config.yaml
d_mlp: 384
parallel_block: true
init_std_up: 0.0784
schedule: "wsd"
final_lr_fraction: 0.0
Each number is 128 + 24 x the weight over the matrix's rms, rounded and kept within 0 to 255. Layers, rows and columns count from 0.

# layer 7 MLP up, 384x96, rms 0.144, rows 154-189, columns 0-95
[[141 145 113 132 121 129 135 128 145 123 143 101 141 137 117 102 127 113 145 114 140 117 133 160 137 123 144 150  69 161 134 149 128  82 131 119 138 156 153 111 135 120 121 115 135 134 147 119 164 153 122 106 128 145 138 114 107 113 126 112 136 123 128 131 142 132 114 111 127 116 156 116 119 134 127 141 129 158 139 123 117 117 129 137 130 122 103 155 119 120 103 105 108 142 135 127]
 [140 103  72 129 125 141 172 199 129 144 173 128 127 154 158  50 196 125 151 111 159 133 118 128 123 168 123 125 130 130 169 128 156  95 133 151  81 154 128 114 108 131 110  93 107 115 134 138 129  90 126 113 116 160 120 123 153 114 143 163 146 109 136 105 179 135 107 100 130 140 133  80 130  90 120 104 118 137 126 139 136 146  98 155 122 105 137 119  99 142 136 157  64 132  86 115]
 [112 124 110 144 127 130  94 123 155 135 155 103 136 133 111 130 146 151 167 126 121 136  65 117  57 128 146 136 132 135 117 154 127 126  64  93 109 119 132 123 148 110 159 100 123 113 174  90 156 116 141 152 117 133 144 116 109 158 146 119 131 157 183 112 144 104 125 172  87 159 130 110 143 127 129 119 110 137 157 145  72 175  94 164 131 109 114 150 137 111 150  90 117 147 100 109]
 [156 137 143 128 158 141 130 121  94 103 122 139 115  91 149 109 127  95 143 125  69  94 125 127 150 147 117 152 132 142 150 158 132 102 162 157 115 150 111 133  98 137 158 106 135 125 109 111 142 138 113 134 127 151  70 136 137 122 142 104 137  82 148 112 122 156 142 138 124  98 113  86 138 128 117 165 152 165 157 150 124 139 131 144 129  86 146 170 123 134 137  67  91 122 109 129]
 [ 80 195 122 131  92 191 141 106 131  90 113 140 114 178 188  98 135 159 129 125 168 131 112 124  98 113 155  69 111 147 147 171 138 152 134  97 122 135 138 135 147 112 158  71 106 113 136 130 158 150 158  97 152 113 142 107 166 121 139 183 130  91 124 131 137 157 159 124 108 159 139 153 126 101 111  57 127 167 111 134 100 103 117 115 152 105 131 126 123  96  99  93  67 165 109 124]
 [130 159 127 102 149 138 131 141 134 136 141 100 120 130 131 126 122 144 147 122 146 102  92 119 136 105 124 109 138 128 113 174 148  97 120 116  93 132 124 120 117 136 154 177 156 111 129  89 137 138 115 153 138 161 161 135 132 130 121 140 182 111 115 122 136 127 108 117 146 128 167 108 140  83 109 112 170 136 139  96 117 101 150 117 138 137 117 137  85 115 125 108 139 119  90 154]
 [108 137 126 150 150 122 140 120 153 144 163 104 125  90 118 177 126 108 144 118 123 103 119 166 105 149 161 123 158 139 107 124 147 132 164 112 136 138 149 151 157  95 160 177 178 119 101 129 141 128 118  86 123 116 113 107  77 119 123 115  84 158 125 128 157 125 147 128 136 125 130 142 163 135 102  61 132 133 141  89 138 128  98 128 151  97  81 114 132 149 148 124 141 128 108 103]
 [126 142  98 143 119 134 116  90 166 134 111 108 192 134 134 104 117 139 113 121 129 120 115 137 151 168 136 144 134 129 145 181 137 136 132 136  94 163 149 120 119 142 141 149 117  84 150 110 129 148  85 104 128 134 126 104  86 159 138 128 143 101 124 112 144 153 118 149 161  90 155 118  78  71 109  99 151 179 149 179 132  76 103 130 131 160 125 118 116 129 151 110 137 116 108 121]
 [103 134 100 109 113 186 131 134  97  78 116 107 130 111 109  60 145 123 168 133 158 104 162 163 136 141 139 118 105 104 122  96 167 138 173 148 114 148 173 134 138 146 102 112 152  94 126 122 148 138 138 136 100 186 173  67 124 113 135 127 127 144 127 144 138 161  90 124 130 166 114 122 129 151  85 128 135 121 134 172  87  96 114 122  94  93 137 106 117 116 126 108 161 120 136 118]
 [122 115 131 160 119 169 141 139 123  92 103 105 160 141 156 130 119 120 196 152 156 148 124 140 123 149 131 128 142 125 138 190 119 116 124 139 157 164 139  65 129  96 146 142 121  85 134 136 146 166 116 117  98 116 111 142 172 130 140 117 142  99 125 128 151 145  85  77 118 129 150 122  97 142 123 104 122  93 108 147 150 125 130 141 136 120 139 126 113 167 100  98 119 113 134 109]
 [130 159 119 108 160 135 107 109  84 121 125 120 136 150 158 104 129 171 122 139 120 116 117 184  43 147 158 113  98 114 146 126  85 131 110 144 107 140 117 129 166 154 134 119 120 154 135 143 134 165 113  67 129 157 113 128 180  85 150 130 104  71 147 102 134 155 118 145 123  96 119 116 151 110 121  99 110  70 161 137 124 163 170 167 134 103 111 141  95 161 151  89 124 105  92  85]
 [ 91 145 119 131  96 192 119 112 131  92 151 124 128 150 119 140 117 125 164 102 129 143 114 124 114  80 129 167  88 124 144 141 158  88 120 135 108 118 110 125 146  96 143  86  85 128 110 104 137 121 142 119 124 174 117 117  89 128 169 136 113  92 138 120 158 141 119 154  93 134 135 162 173 122 157 144 128 171 119 123  63 167 116 149 149 128 117 118 108 124 128 135 126 113 107 147]
 [138 124 130 143 113 142 117 150 106  99 162  76 148 166 140 100 110 130 155  82 157 127 156 120 105 120 112 132 125 118 161 123 141  79 103 155 142 170 131 150 136 144 131 152  97 143 124 141 100 127 139  88 132 127 134 127  76 154 147 135 102 170 151 112 153 154  94 111 117 141 133 159  96 154 105 112 128 122  87 119  88 132 102 117 131  87 102 168 110 141 143 129 131 127 115 153]
 [ 85 144 137 158 142 160  91 110 134 117 163  94 130 177 140 144 123 122 163 107 167 150  85 152 107 137 165 121 105 129  94  96 138 143 124 108 148 112 157 139 123 102 122 139 114 156 127 111 147 116 127 144 148 157 112 120 110 100 127 178 111  82 164 119 121 147  73 118  99 155 124 108 154 113 123 134 109 131 110 144 110 120 105 115 151 116 126 146 109 137 135 144 105 116 118 145]
 [116 139 121 163 122 185 140 177 119 125 145 123 130 118 129 122 155 133 167 111 133 129 112 118  85 112 125 135 133 166 151 148 169 116 148 144 146 122 120 119 166 135 143 127 116 119  97  90 119 170 117 103 123 130 129 131  93 123 148 137 139 112 114 153 144 104 114 137 120 101 117  99 107 136 104 124 148 159 106 126 128 134 153 106 104  87 112 174  97 171  91 118 127 121 121 107]
 [142 110 112 135 145 138 121 129 119 110  99 109 136 140 149 130 105 109 145  96 146  88 165 132 130 148 119 157 159 171 184 139 133  71 128 136 108 133 130  82 144 124 137 132  98 133 163 164 157  96 109  71 186 143  90 134 154 110 132 151 159 108 134  94 152 132 138  55 108 125 132 145  87 147  94 129 165 113 123 114 128 136  97 121 116 136 155 122 140 199 142 146 148 128 117  92]
 [116 117 144 123 139 145 121 135 120 124 143 132 114 140 140 127 127 103 113 124 139 122 134 121  87 183 139 102  82 189  97 117  81 111  96  94 135 185 154  92 161 116 132 157 146 114 139  97 172 142 110  74 120 114 133 133 114 138 137 124 145 134 141  87 127 114 123  77 134 163 127 139 106 150 103 116 167 141 128 124 130 140 147 112  96 162 110 134 126 135 130 109 139 120 129 100]
 [111 126 121 143 137 112 113 112 127 151 114 125 129 144 160 119 169 136 137 110 152 126  88 152 135 107 138  94 123 122  96 111 136  94 151 146 139 131 128 137 173 119 175 106 112  98 157 148 133 121 113 167 171 114 120 138 107  75 124 125 103 129 142 134 123 140  75  84 120 112 143 155 107 135 143 144 141  92 115 145 132 115  98 124 113 130 112 172 133 109 155 167 135 122 116  99]
 [127 177 141 121 158 149 109  95 125 106 159 125  95 172 142 145 123 173 125  96 130 136 107 167  70 128  93  58 147 144  92 148 153 156 152 102 124 142 136 124 153 119 149 126 118 102 153 135 170 110 126 152 131 149 129  81 128 131 143 161 103 131 155 133 134 159 115 140  79 163 113 104 164 128 107 117  80 145 128 144 111  74 115 118 135 150 120 140 129 131 104 120 121 156 115 118]
 [142  96  83 107 117 137 118 154 143 146 121 115 150 144 126 114 149 135 165 116 149 102 140 142 120 108  95  94 104 116 137 179 138 125 139  99 140 143 143 114 198  69 117 122 127 127 142 162 110 153 168 114 161 127  92 111 143 164 101 111 130 103 136 120 165 120 132 145  95 130 137 158 144 121 114 120 102 118 130 125 108 159 122 109  86 146 134 133 149 134 119 114 108 179 129 118]
 [156 137  87 109 185 128 144 141 137 109  88  85 142 174 165 135 145 131 134 127  87 118 155 154 109 124 132  92 139 123 131 133 145 116 140 178 120 156 126  97 164 103 136 150 108 120 203 112 110 134 104  86 156 142 103 133 148 144 119 158 111 132 117 121 169 103  90 128 165 158 145 103 104 117  91 113 160 138 154 122 135 130  95 146  68 138 123 142 102 133  95 130 111 117 108 145]
 [117 141 119 114 115 138  98 126 147 140 149 119  90 159 145 112 133  85 171 122 173 108 155 117 117 138 131 147 135 144  93 130 158 131 122 140 153 121 114 115 111  59 176 118  76 112 138 103 155 109 121 116 178 146 143 110 102 105  61 143  92 130 118 147 173 101 132 174 161 140 118 120 136 152  87  82 166 119 128 158  93 114 139 116  86 150 127 130 145 168 130 120 147 165 156 141]
 [143  91 113 206 121 128 129 112 172 145 113 102 138 146 139 136  94 147 169 112 109 118  98 108 137 129 164 115 148 141 160 130 136 144  86 110 129 138 146 107 166 134 163 134 101 126 155 126 143 161 139 143 140 128 123 142 130 132 121 159 128 109 138  81 195 119 137 115 137 147 126 120 124 123 168  71 126  95 115 112 154 174 103 135 126 123  88 128 107 153 119 123  94 153 124  72]
 [137 113 122  98 115 123 116 168 114 108 107 134 150 120 152 129 135 122 113 133 121 114 110 151 137 164 157 132 113 163 158 139 142 101 119 150 141 160 130 107  78 149 129 142  98 113 169 101 172 140 123 129 135 127 130 107 107 125 122 139 128 155 133 109 127 145  90 143 195 142 145 140  90 125 140 136  92 170 145 146 112 107  97 133 149 107 106 143 105 138 107 126 106  76 100  93]
 [123 103 125 105  84 103 110 113 123 127 130 101 143 128 123 121 139 126 135 114 125 138 156 109  94 141 211 133 125 135 146 146 135 130 155 143 155 132 207 134 166 134 150  94 124 104 144 171 175 141 120 140 118 141  88 122  65 138 153  95 165  91 128 133 116 164  99 110  99 144 161 147 130 132  72  92 148 135 148  85 129  95 133 142 157 146 120 107 153 132 103 112 111 108 112 113]
 [109 136 122 141 127 144 103 107 115 127 136 151  95 132 107 119 166 161 158 127 195 115 104 107 155 162 130 111 109 149 118 124 135 129 157 121 116 113 137  97  94 117 140 129 153 106 160 137 134 108 123 134 116 138 145 115 140 112 113 121 138  87 110 141  83 123 111 136 163 159 121 110 143 103 130 111 106 148 120 131 131 144 133 149 140 129 159 151 126 125 145 120 130 122 103 110]
 [141 139 125 161 135 156 125 177 138 144 141 169 108 149 136 150 139  93 143 150 107 114 153 149 128 126 157  87 106 127 146 145 116 117 115 117 136 121 143  90 124 102 146 126 128 122 121 156  87  79 147 123 130 126 139 107 105 132 120  96 160 121 129  82 138 124  99 113 134 173 102 114 129 127 151 113 124 148 149 125 113 126 131 140 124 120 157 110 112 127 113 138 114 157 155 132]
 [129 144  90 103  86 115  97 158 115  90 136 121 129 160 142 132 111 119 119 123 129 144 137 152 130  98 142 157 114 123 148 185 131  95  92 144 163 105 167  71 132 111 107 123 126 114 154 120 124 119 114 133 156 126 112  80 144 138 151 113 176 127 133 150 121 114 106  99 111  73 171 136 137 152 112 131 134 174 134 110  69 108 150 144 151 121 125 113 115 108 135 113 102 154  97 145]
 [113 121  90  83 118  86 105 136 146 142 149 132 147 141 143  81 126 143 103 125 167 134 134 104 126 144 137 127  97 104 156 116 104 131 118 154 117 162 137 147 133 119 137 169 114 144 186 115 144 125 128 125  91 145 109  82 187 169  93 116 112 105 178  99 152 150 126 142 121 121 144 115 137 124 125 107 137 151 117 137 149 114 114 145  81 114 110 139 111 145 132 136  98 115 161 119]
 [125 147 107  99 165 149  92 147 105 130 108 128 127 108 180  86 109 161 150 155 140 119 112 137 114 169 142 117 102 169 125 145 131 123 110 131 102 114 133 140 159 141 140 164 150 128 145  96 185 111 113 145 134 107 106 125 115 118  89 117 151  90 125 129 151 119 168 118 148 162 128 175 157 124 103 109 120 187 118 118 142 116 142 147 115 143 116 143 103 114 101 121  96 144 139  93]
 [170 129 148 104 132 158  93 119 125 148 140 131 128 164 153 147 144 147 122 115 108 132 130 146  86 114 174 118 136 160 120 110 128  92 145 141  78 147 145  92 148 120 111 159 111 139 137 124 139 131 113 110  88 125 143  88 163 143  86 125 118 142 132 105 122 123 131 126 166 183 118 123 120 113 130 102 136 107 110 126 130 134 115 116 159 116  86 120 138 188 115  89 116 117  96  65]
 [119 155 117 107 123 115 173  94 140  96 133 137 116 154 130  80 151 166 114 117 105 120 148 168 153  89 162 116 108 127 160 145 152 144 156 139 165 122 116 113 154 100 111 102 146 131 106  73 117 114 118 103 111 150 134 102 128 156 150  96 115 145 140 118 130 122 130 164 150 104 119 106 107 109 127 126 125 167 165 106 113 145  81 169  92 151 117 146 124  99 152 130 116 122  89 146]
 [136 142 126 154 105 130 148 134 105 118  96 114 161 179 140 136 150 106 121  88 164 115 119 142  95 125 136 128 128 160 148 138 113 119 118 101 132  83 122  95 144 133 131 127  63  98 128 154 150 119 109 134 116 131 130 106 129 155 134 120 118 107 175  86 129 103 126 114 111  97 157 129 108 132 152 142 173 153 125 136 105  97 139 122 118 113 150 172 138 113 129 157 123 141 102 136]
 [105 155  45 146 107 125 146 161 137 132 110 140 122 117 113 136 127 159 130 153 104  97 127 194 124 151 148 149 127 101 117 152 132 175 135 186 135 119 108 111 164 130 138 106 122  85 172 134 130 136 154 130 123 151 100 115 133 110 143 132 124 116 142 136 106 176 101 148 137 106 124 141 104 141 104  99 101  78 120 208  97  76 117 154 110 141 116 130 129 151 131 141  88 127 132 148]
 [173 127 124 116 135 109 110 145  93 141 147 129 150 145 115 101 111 110 143 107 152 123 146 149 151 101 130 169 133 139 147 132 133  76 140 146 153 109 139  83 116 112 144 143 117 104 154  85 138 191  87 144 143 113 129  98 129 138  83 118 177 141 133 135 164  99  81 132 145 141 153 102  89 132 181 119 132 141 168 139 122 108  93 158 125 112 125 166  87 156  89 104 132  90 124 121]
 [124 114 130 152 130 147 152 125 123 130 120 108 132 132 107 102 146 128 116 111 116 138 113 140 139  97 138 140 137 125  97 133 164 118 129 129 116 145 124 114 143 114 119 111 135 135 124 119 166 148 140  90 127 156 142 138 165  94 122 139 169 106 116  94 129 154 138 107 143 124 192 153  95 143 118 135 164 169 157 151  95 155  89 156 161 107 139 143 126 116 116 132  96 145 113 156]]
# layer 7 MLP down (transposed), 384x96, rms 0.13, rows 154-189, columns 0-95
[[137 170  80 134 139 181 138 183 131 110 186  62 139 148 145 103 133 101 151 122 103  41 150 118 110 112 117 118  47 144 174 148 123 111 118 125 145 131 139 128 133  97  86 119 137  69 132 121 162 183 100 126 127 152 178  81 106  99 133 116 155 110 164 100 180 155 127  99 116 136 151 135 113 143 131 139 135 132 176 121 140  91 113 151 162  77  87 177  93 135  79 128 156 135 146 120]
 [ 92 118  95 134 118  98 142 151 153 171 160 142 105 148 114 159 145 111 148 116 126 127 166 180 128 132  74 135 112  94 111 164 134 111 186 108  58 125 171 110 118 130 131 123 115 119 119 140 179 122  92 122 139  98 117  88 100  97 148 156 125 117 116 130 105 134 116  82 161 161 106 130 179 142 143 153 128 115 152 101 129 145 160 107  91 106 149 147  94 109 129 135 130 133 127 184]
 [119 113 158 107 109 152 104 114 161 132 148 124 115 104 129 136 142  78 132 120  83 124 127 147 117 140  65 134 111 147 145  91 173 171 148 114 105 110 140 122 140 117 140 142 119 166 115 145 132 138 148 156 158 128 173 105 137  96 140 138 142 155 143 139  94 124 134 151 133 101  96  94 127 149 155 138 117 126 152 140 118 135 131 123 138  63  70 122 135 106 123 144 169 152 113 128]
 [102  81 105 137 133 117 135  93 112 149 134 140 121 161 130 179 105 133 133 197 135 129 111 119 118 130 140 101 142 142 128 116 130 144 171 122 112 143 124 153 140  84  68 145 111  91 148 118 106 127 118 129  99 106 154 122  88 167 138 102 128 160 158 138 135 125  89 139 115 146 147 145 109 161 118 126  98 116 114 161 129  94 120 152 128 111 123 128 161 156 136 138 162 102 135 116]
 [123 171 189 143  81 119  86 132 144 153  85 123 135 119 173 132 153 128 121  99 132 107 105 118 119 122 134 139 150 117 100 199 126  99 136  63 120 130 117 132 208 161 127 126 126 152 182 174 153 106 170 111 154 122 175 157 123  95 122 175 150 149 100 174  79 113 148 131 105  99 122 122 110 117  68 157 132 151 133 104 149  89 112 145 112 148  74 144 122  84 133 120 102 111  94 150]
 [134  78 167 125  86  95 135 153 136 138 142 131 163 159 104 131 136 122 154 141 115 163 136 113 114 109 139 109 150 138 115 143 115 112 116  97 138 144 143 107 115 109 113 117 126 118 124 161 152 136 157 120 156 103 153 125 145 123 137 122  95 102 187 138 117  86 126 129 149 111  81 132 146 154 153 107  91  98 144 135 123 130 134 113 136 147  83 132 136 161 119 120 138 124 101 145]
 [131  88 142 140 146 115  96 115 118 124 105  98 127 101 165 109 108 110 135 108 134 133 161 112 139 125  83 118 143 124 134 121 119 161 154 154 152  93 135 116 171 112 122  60 207 127 147 148 160 160 144 146 101 121 135 116 141 103 123 109 119 156 138 147 152 118 117 140 117 125  63 136 141 141 121 147 103 127 110 136 144 144 102 146  80 124 133 139 143 157  82 109 148 147 160 116]
 [108 135 123 113 157 165 111 114  97 193 172  99 113 130 138 129 121 141 136 108 115 120 133 172 114 132 114 131 116 167 117 158 104 123 115  96 108 154 133 159 131 105 109 137  91  58 135 115 134 103 122 124 139 102 168 114 140 129 149 124 114 152 192 130 109 150 134 136 136 107 143  94  91  97 119 186 112 168  70 144 135 125 104  78 154 176 114  92 115 150 155 116 164 131 164 107]
 [103 157 137 142 176 153  95  90 122  89  98 139 124 177 153 142 119 129 111  68 163 103 141 114  78 137 143 118 110 159 151 130 137 116 133  62  99 126 154 136 110 156 164 110 129 183 121  98 113 166 121 146 129 115 152 110 128 104 134 122 128 141 110 122 188 137 153 135 180  78 157 174 131 169 104 162 202 125 130 104 159 125 127  66 166 114 141 110 154 126 136  99 115  46  74  88]
 [123 142 130 133 140 111 134 145 151 115 163 144 150 100  95 119 136 131 130 115 149 120 128 101 114 190 107 142 126 112 111 142 165 124 125  96 148 135 165 124 136 142 152 119 114  93  74 156 113 173 149 125 160 104 103 168 151 137  83 140 146 111 109 134 140 131 156 136 117 131 101  39 121 114 164 107 156  94 127 135 131 107 103  93 101 164 151 117 151 146 133 126 107 129 108 163]
 [111 118 118  67  89 120 150 150 113 114 132 140  74 144 148 149 130 165 106 145 174 181 183 133 128 124 149 120 115 149 143  53 129  71 170 125 127 135 115 142 135 146 132 129 147 139 141 145 100 179  82 128 140 112 127  86 148 151 143 132  76 158 128 129 161  42 112 159 150 133  91 121 116 155  87 151 123 161 156  59 116  83 175 105 176 149 134 140  85 103  48 148 189 130 144 110]
 [121 148 124 130 144 123  85 124 124 149 136 107 138 128 101 202 130 100 127  88 129 148 152 126 117 157 141 109 141 117 129  96  82 133 170  79 155 146 166 133 124 121 118 143 122 134 148 112 141 140 130 128 122 106 165 144 112 104 135 126 138 106 133 114 110 130 108 139 120 167 108 102 123 108 128 161 102 112 117 111 159 120 146 128 155 156 154 156 168 105  87 105 125 138 104 155]
 [137 111 122 121 144 121  80 112 142 104  97 153 105 102 169 134 171 140 112 144 117 128 112 133 125 135 108  90 131 154 140 122  99 105 119 152 121  98 153 129 148 109 173 127 120 118 116 152 112  96  99 144 149 123 149 121 120 111 112 112 154 101 157 155 100 137 117 128 180 143 158 125 156 127 131 131 115 113 134 114 127 138 137 166 145 139 116  94 116 132 152 136 131 152 144  97]
 [138 158 103 111 112  95 150 127 164 138  85 118 162 153 154 157 173 116 151 118 124 118 162 132 156 122 132 120 127 126 133 113  97 132 118 110 156 112 120 172 114 155  92 133 100 136 126 119 153 112 180 140 124 115 150  74 113 113 124 128  80 156 125 102 163 138 147 147 118  55 148 152 127 137  88 101 103 126 128 163 130  94 162 150 136 122 116 101 152 119 165 151  87 114 106 109]
 [119 120 177 107 140  99  96 131 157 135 109 131 110 135 136 139 151  95 129 135  84 133 143  93 141 108 119 116 148 146 123 111 127 111 107 111 164 106 152 125 174 136 127 132 154  94 104 153 137  95 141 107  96 119 147 144 151 137 148 121 120 111 120 132 150 149 156 120 146 142 100 131 132  92 134 158  85 113 122 147 151 139 142 114 138 174 139 105 130 154 128 138 104 101 140 105]
 [107 122 175 128 188 134 126 125 135 155 146  97 117 129 128 151 166 133 129 123 132 150 150 146 145 115 125 110 117 108 150 116 149 100 152 110  91 171 103 114  95 124 132  62  98 165 106  76 146 111 114 162 164 108 119 104  90 117 144 132 170 143 130 161 140 137  92 120  92 106 119 129 127 113 174 147 112 105 119 111 123 112 175  84 118 164 161 120 164 122 124 156 132  94 130 102]
 [117 121 156 113 146  93 143 122 133  98 108 123 122 115 115 146 124 129 121 114  98 130 105 118 129 167 113 142 166 143 147 100 108 109 113 100 123 139 134 113 129 121 142 124 159 115  98 172 146 153  99 132 146 145 152 141 104 129 130  93 144 126 160 119 115 113 127 126 173 168 117 107 125 129 138 151 143 126 102 150 106 140 149  99 113 127 170 121 119 192 127 107 145 104 126  94]
 [128 134 141  96 122 136 105 135 128 148 165  96 112 130 108 143 111 138 114 135 102 126 152 135 141 116 108 103 100 142 184 122 130 151 141  89 127 112  98 115 123 129 101 126 140 104 127 148 123 121 130 123 111 106 154 136 129 108 140 168 150 127 115 143 156 152 156 135  93 161 138  84 116 125 134 134 114 122 143 128 114 108 129 147 159 133 104 156 155 105 145 136 149 124 114 154]
 [147  98 144 114 124 115 120 139 116 132 138  98 141 122 150 128 116 124 141 163 150 138 153 147 116 112 148 103 122 102 150 143 139  69 126 136 106 106 170 133 146 143 135 153  79 100 117 134  99 114 127 116 119 117 145 105 166 137 128 118 111 151 143 141 168 131 138  53 161 133 158 126 132 116 139  81 128 118 149 179 124 132 108 174 132 148 129  81 115 144 118 126  93 158  88 113]
 [ 93 150 146 100 133 180 130 133 144 142 121 130 104 135 104 174 125 104 154 151 101 110 142 192 152 205 123 116 160 114 136 107 139 100 114  73 142 155 122 130 150 127 138 109  97 107 165 151  90 124 139 154 117 145 134 161 125 107 134 130 100 144 153 126 146 116 112 117 105  87 118 100 137 105  87 126 131 129 135 121 150 120 151 113 134 111 115 131 106 143 110 139 132 104 115 166]
 [145 150 142 128 141  78  78 133 130 134 107  98 183 123 111 128  96 114 134 145 125 119 120 130 163 161 111 143 105 155 143 162  69 155 127 107 120 107 140 126 142 114 124 139 133 132 102 155 131 122 114 166 146 117 157 134 135 141 132 144 110 146  45 120 131 100  94 116 120 120 103 178 159 157 120 123 120 140 126 113 147  94 100 106 140 135 129 156 125 123 111 128 130 187  98 145]
 [105 145 124 118 128 173 113 109 116 147 144 128 133  98 136 147 142 151 106 144 140 141 152 148 159 124  91 120 145 142 137 139 103 139  69 102 131 113 120 147 139 141  98 104 122 167 163 134 142 132 160  95 114 108 114 124 149 121  95 105 123 138  82 160  83 157 105  94  98 136 120  88 145 124 131 116 123 169 118 147 139 127 116 144 142 124 145 122 143  96 124 118 142 134 121 173]
 [ 92 144 145  96 106 103 128 108 112  89 143 147 126 108 139 107 107 121 131  94 132 111 128 127 120 142 133 113  70 127  96 127 128 103 145 137 154 156 103 137 134 151 152 150 195 171 138  83 142 181 104  95 124 191 107 120 160 127 124 130 142 144 145 126  99 155 187 109 133 127 108 150 120 134 128 132 167 109 126 139 111  79  78 148 137 116 163 129  96 124 108 133 138 155 168  83]
 [ 95 140  86  90 122 143 116 157 156 168 131  94 136 109  92 133 108 143 146 138 110 133 103 169 100 131 107 129  97 124 149 135 132 131 120 143 114 111  90 147 119 123 104 134 123 118  96 152 157 128 119 135 144 108 114 140 111 124 106 135 155 106 189 138 101 127 123 161 153  93 125 176 125 155 128 172  93 188 107 150  79 159 200 122  97 120 104 137 146 111 123 104 169 125 125  94]
 [ 91 128 153 175 115  96 122 133 131 127 183  97 149  89 118 113 145 128 105  82 150 150 168 109 115 162 102 167 171 110 122 125 124 123 148 143 119 116 139 155 126 135  95  96 151  96 145 152 112 127 139 113 116  78  95 161 102 139 132 122 137  89 109 137 118 141 123 139 118 126 108 150 144 119 145 125 146 130 109  65 118 137 148 143 110 111 162 134 176 109 140 109 136 115 164 146]
 [142 122 126 128 107 124 129 145 145 115 143 109 177 143 144 122  84  95 102 140  91 103 159 135 101 120 149 155 143 128 122 122 139 148 109 120 130 141 136 133 149 125  84 121 123 160  98 136 126 130 129 130 113 131 144 114  92 136 153 140 118 125 147  94 173 144 149 126 123 116 134 146 121 124 137 144 168 104 142 119 118 102 163 111 125 112  99 125 119 112 117 162 143 162 124 105]
 [151 135 100 110 137 153 123  88 122 150 135  97 124 123 136 117 119 159 142 102 115 137  80 132 127 123 105 120 125 124 145 150 156 120 148 133 149 166 160 151 113 140  88 137 148 101 115 106 157 135 122  98 121 126 119 130 128 116 120 138 100 148 102 174 143 137 134 122  96 121 162 121 137 128 117 117 136 103 126 120 120 128 135 145 129 151 120 149 139  91 124 153 145  95 125 139]
 [110 134 161 147 140  97 127 112 106 123 106 138 125 126 140 122  98 142  97  82 139 140 154 142 114 124 132 157 135 127 113 114 147 110 164 132 130 137 165 135 103 163 121 154 135 150 121  91 153 120 136 149 128 131 130 105 120 136 158  93 125  92  88 126 121 129 143 136 120  82  85 157 103 131 134 142 127 140 145 130 106 105 119 173 162 131  90 124 183 105 113 110 149 117 146 143]
 [143 175  99  99 164 149 135 139 103 133 125 158 142 143 151 160 105  88 102 136 136 148 111 127 128 115 113 104  87 141 109 187 140 138 154 113 136 147 147 133  97  92 170 104 132 127  91 117 111 124 147 115 146 156 108 120 129  57 131 104 162 124  79 151 121 121 139 162  84 141 123  94 126  85 129 140 144 121 118 119 165 127 140 111 160 129 145 114 127 120 118 123 129 119 130 227]
 [149 106 107  94 147  90 112 124  95  92  84 121 130 118 126  88 125 113 121  86 115 120 122 121  90 144 143 165 127 134 116 113 130 111 133 136 105 140 125 130 113 162 138 139 136 135 141 154 134 100 147 140 164 131 105 161 114 109 124 125 102 176 146 101 101 150 156 122 129 161 127 167 147 148 142  81 137 140 117 149 142 107 118 172 152 120 157 122 123 152 136 154 168 121 137  99]
 [136 140  78  99 137 117 131 155 125 173 114 171 158 112 135 146 115 121  97 150 136 133  85 132 152 151 111 157 114 116 138 144 127 142  99 131 120  77  97 128 104 116 166  91 132 131  92 121 111 120 158 135 205 127 130 135 117 135 136 132 157 108  57  94 149 118 146 139  83  93 150 113 110 119 125 130 122 175 124 152 140 136  97 121 129 127 142 134 135 113 115 122 145 188 116 182]
 [122 119 151 104 163 144 114 157  89 101 107 119  94  96 162 148  81 114 101 106 135 138 126  85 130 109 154 106 148 110 112 113 142 122 145 121 128 144 116 141 146 127  88 158 105 129 140 147 110 129 141 158 100  99 122 143 146 115 127  98 113 125 128 145  82 154 161 139 109 136 185 139 119 157 146 110  97 119 148 148 159 131 143 142 148 108 123 129 145 126 103 175 142 139 116 137]
 [147 132 128 141 134 110 127 133 127 139 104 112 114  85 131 117 114 114 146 109 108 157 180 123 147 125 116 110  84 117 153 131 140 133 142 134 142 123 127  95 120 129  88 162 184 140  95 128 139 121 130 132 137 116 114 139  99 126 156 150 121 142 127 127  95 149 137 101 130 146 138 130 127 141 143 124 129 136 140 147 124 155 117  69 101 142 103 148 137  92 106 133 162 123 130 116]
 [157  90  86  83 107  92 147 108 134 161 159  73  99 128 148 153 127 137 129 166 121 134 155 143 126 121 149 156 138 124 125  92 178 127 105 126  83 124 123 143 152 202 141 156  73 115 163 119 154 124 124  79 142 145 131  93 134 122  66 136 166 103 140 111 151 120 191 126 133 111 118  88 138 124 107 153 131 110 163 154 170 139 139 126 126  88  87  97 107 122 135 123 110 135 133 157]
 [133 109 114 134 144 120 121  79 140 142 113 121 138 128 118 135 104 110 106 102 142 173  76 101 118 147 104 141 130  96 101 155 139 117 145 125 105  92 140 150 128 103 198 168 112  97 157 116 123 142 106 152 145 113 156 115 123 128 133  94  98 161 173 154 122 135 127 105 191 127 122 101  98 123 155 141 138 180  81 147 115 130 132 148 108 157 139 141 118 103 121 120 121 134 150 155]
 [161 125 126 133 124 159 138 144 111 120  99 122 140 123 146 157 113 149 119 135 149 154 133 133 140 131 141  96 103 150 154 133 132  91 155 127 149 112 153 157 114 141 154 131  69 115 155 166 145 132  98 134 122  72 117 122 115 122 122 104 107 157 139 140 157 128  97 139 108 130 101  89 125 131 131 133  76 106  95 117 106 157 137 116 131 126 120 122 125 160 153 106 133  99 132 155]]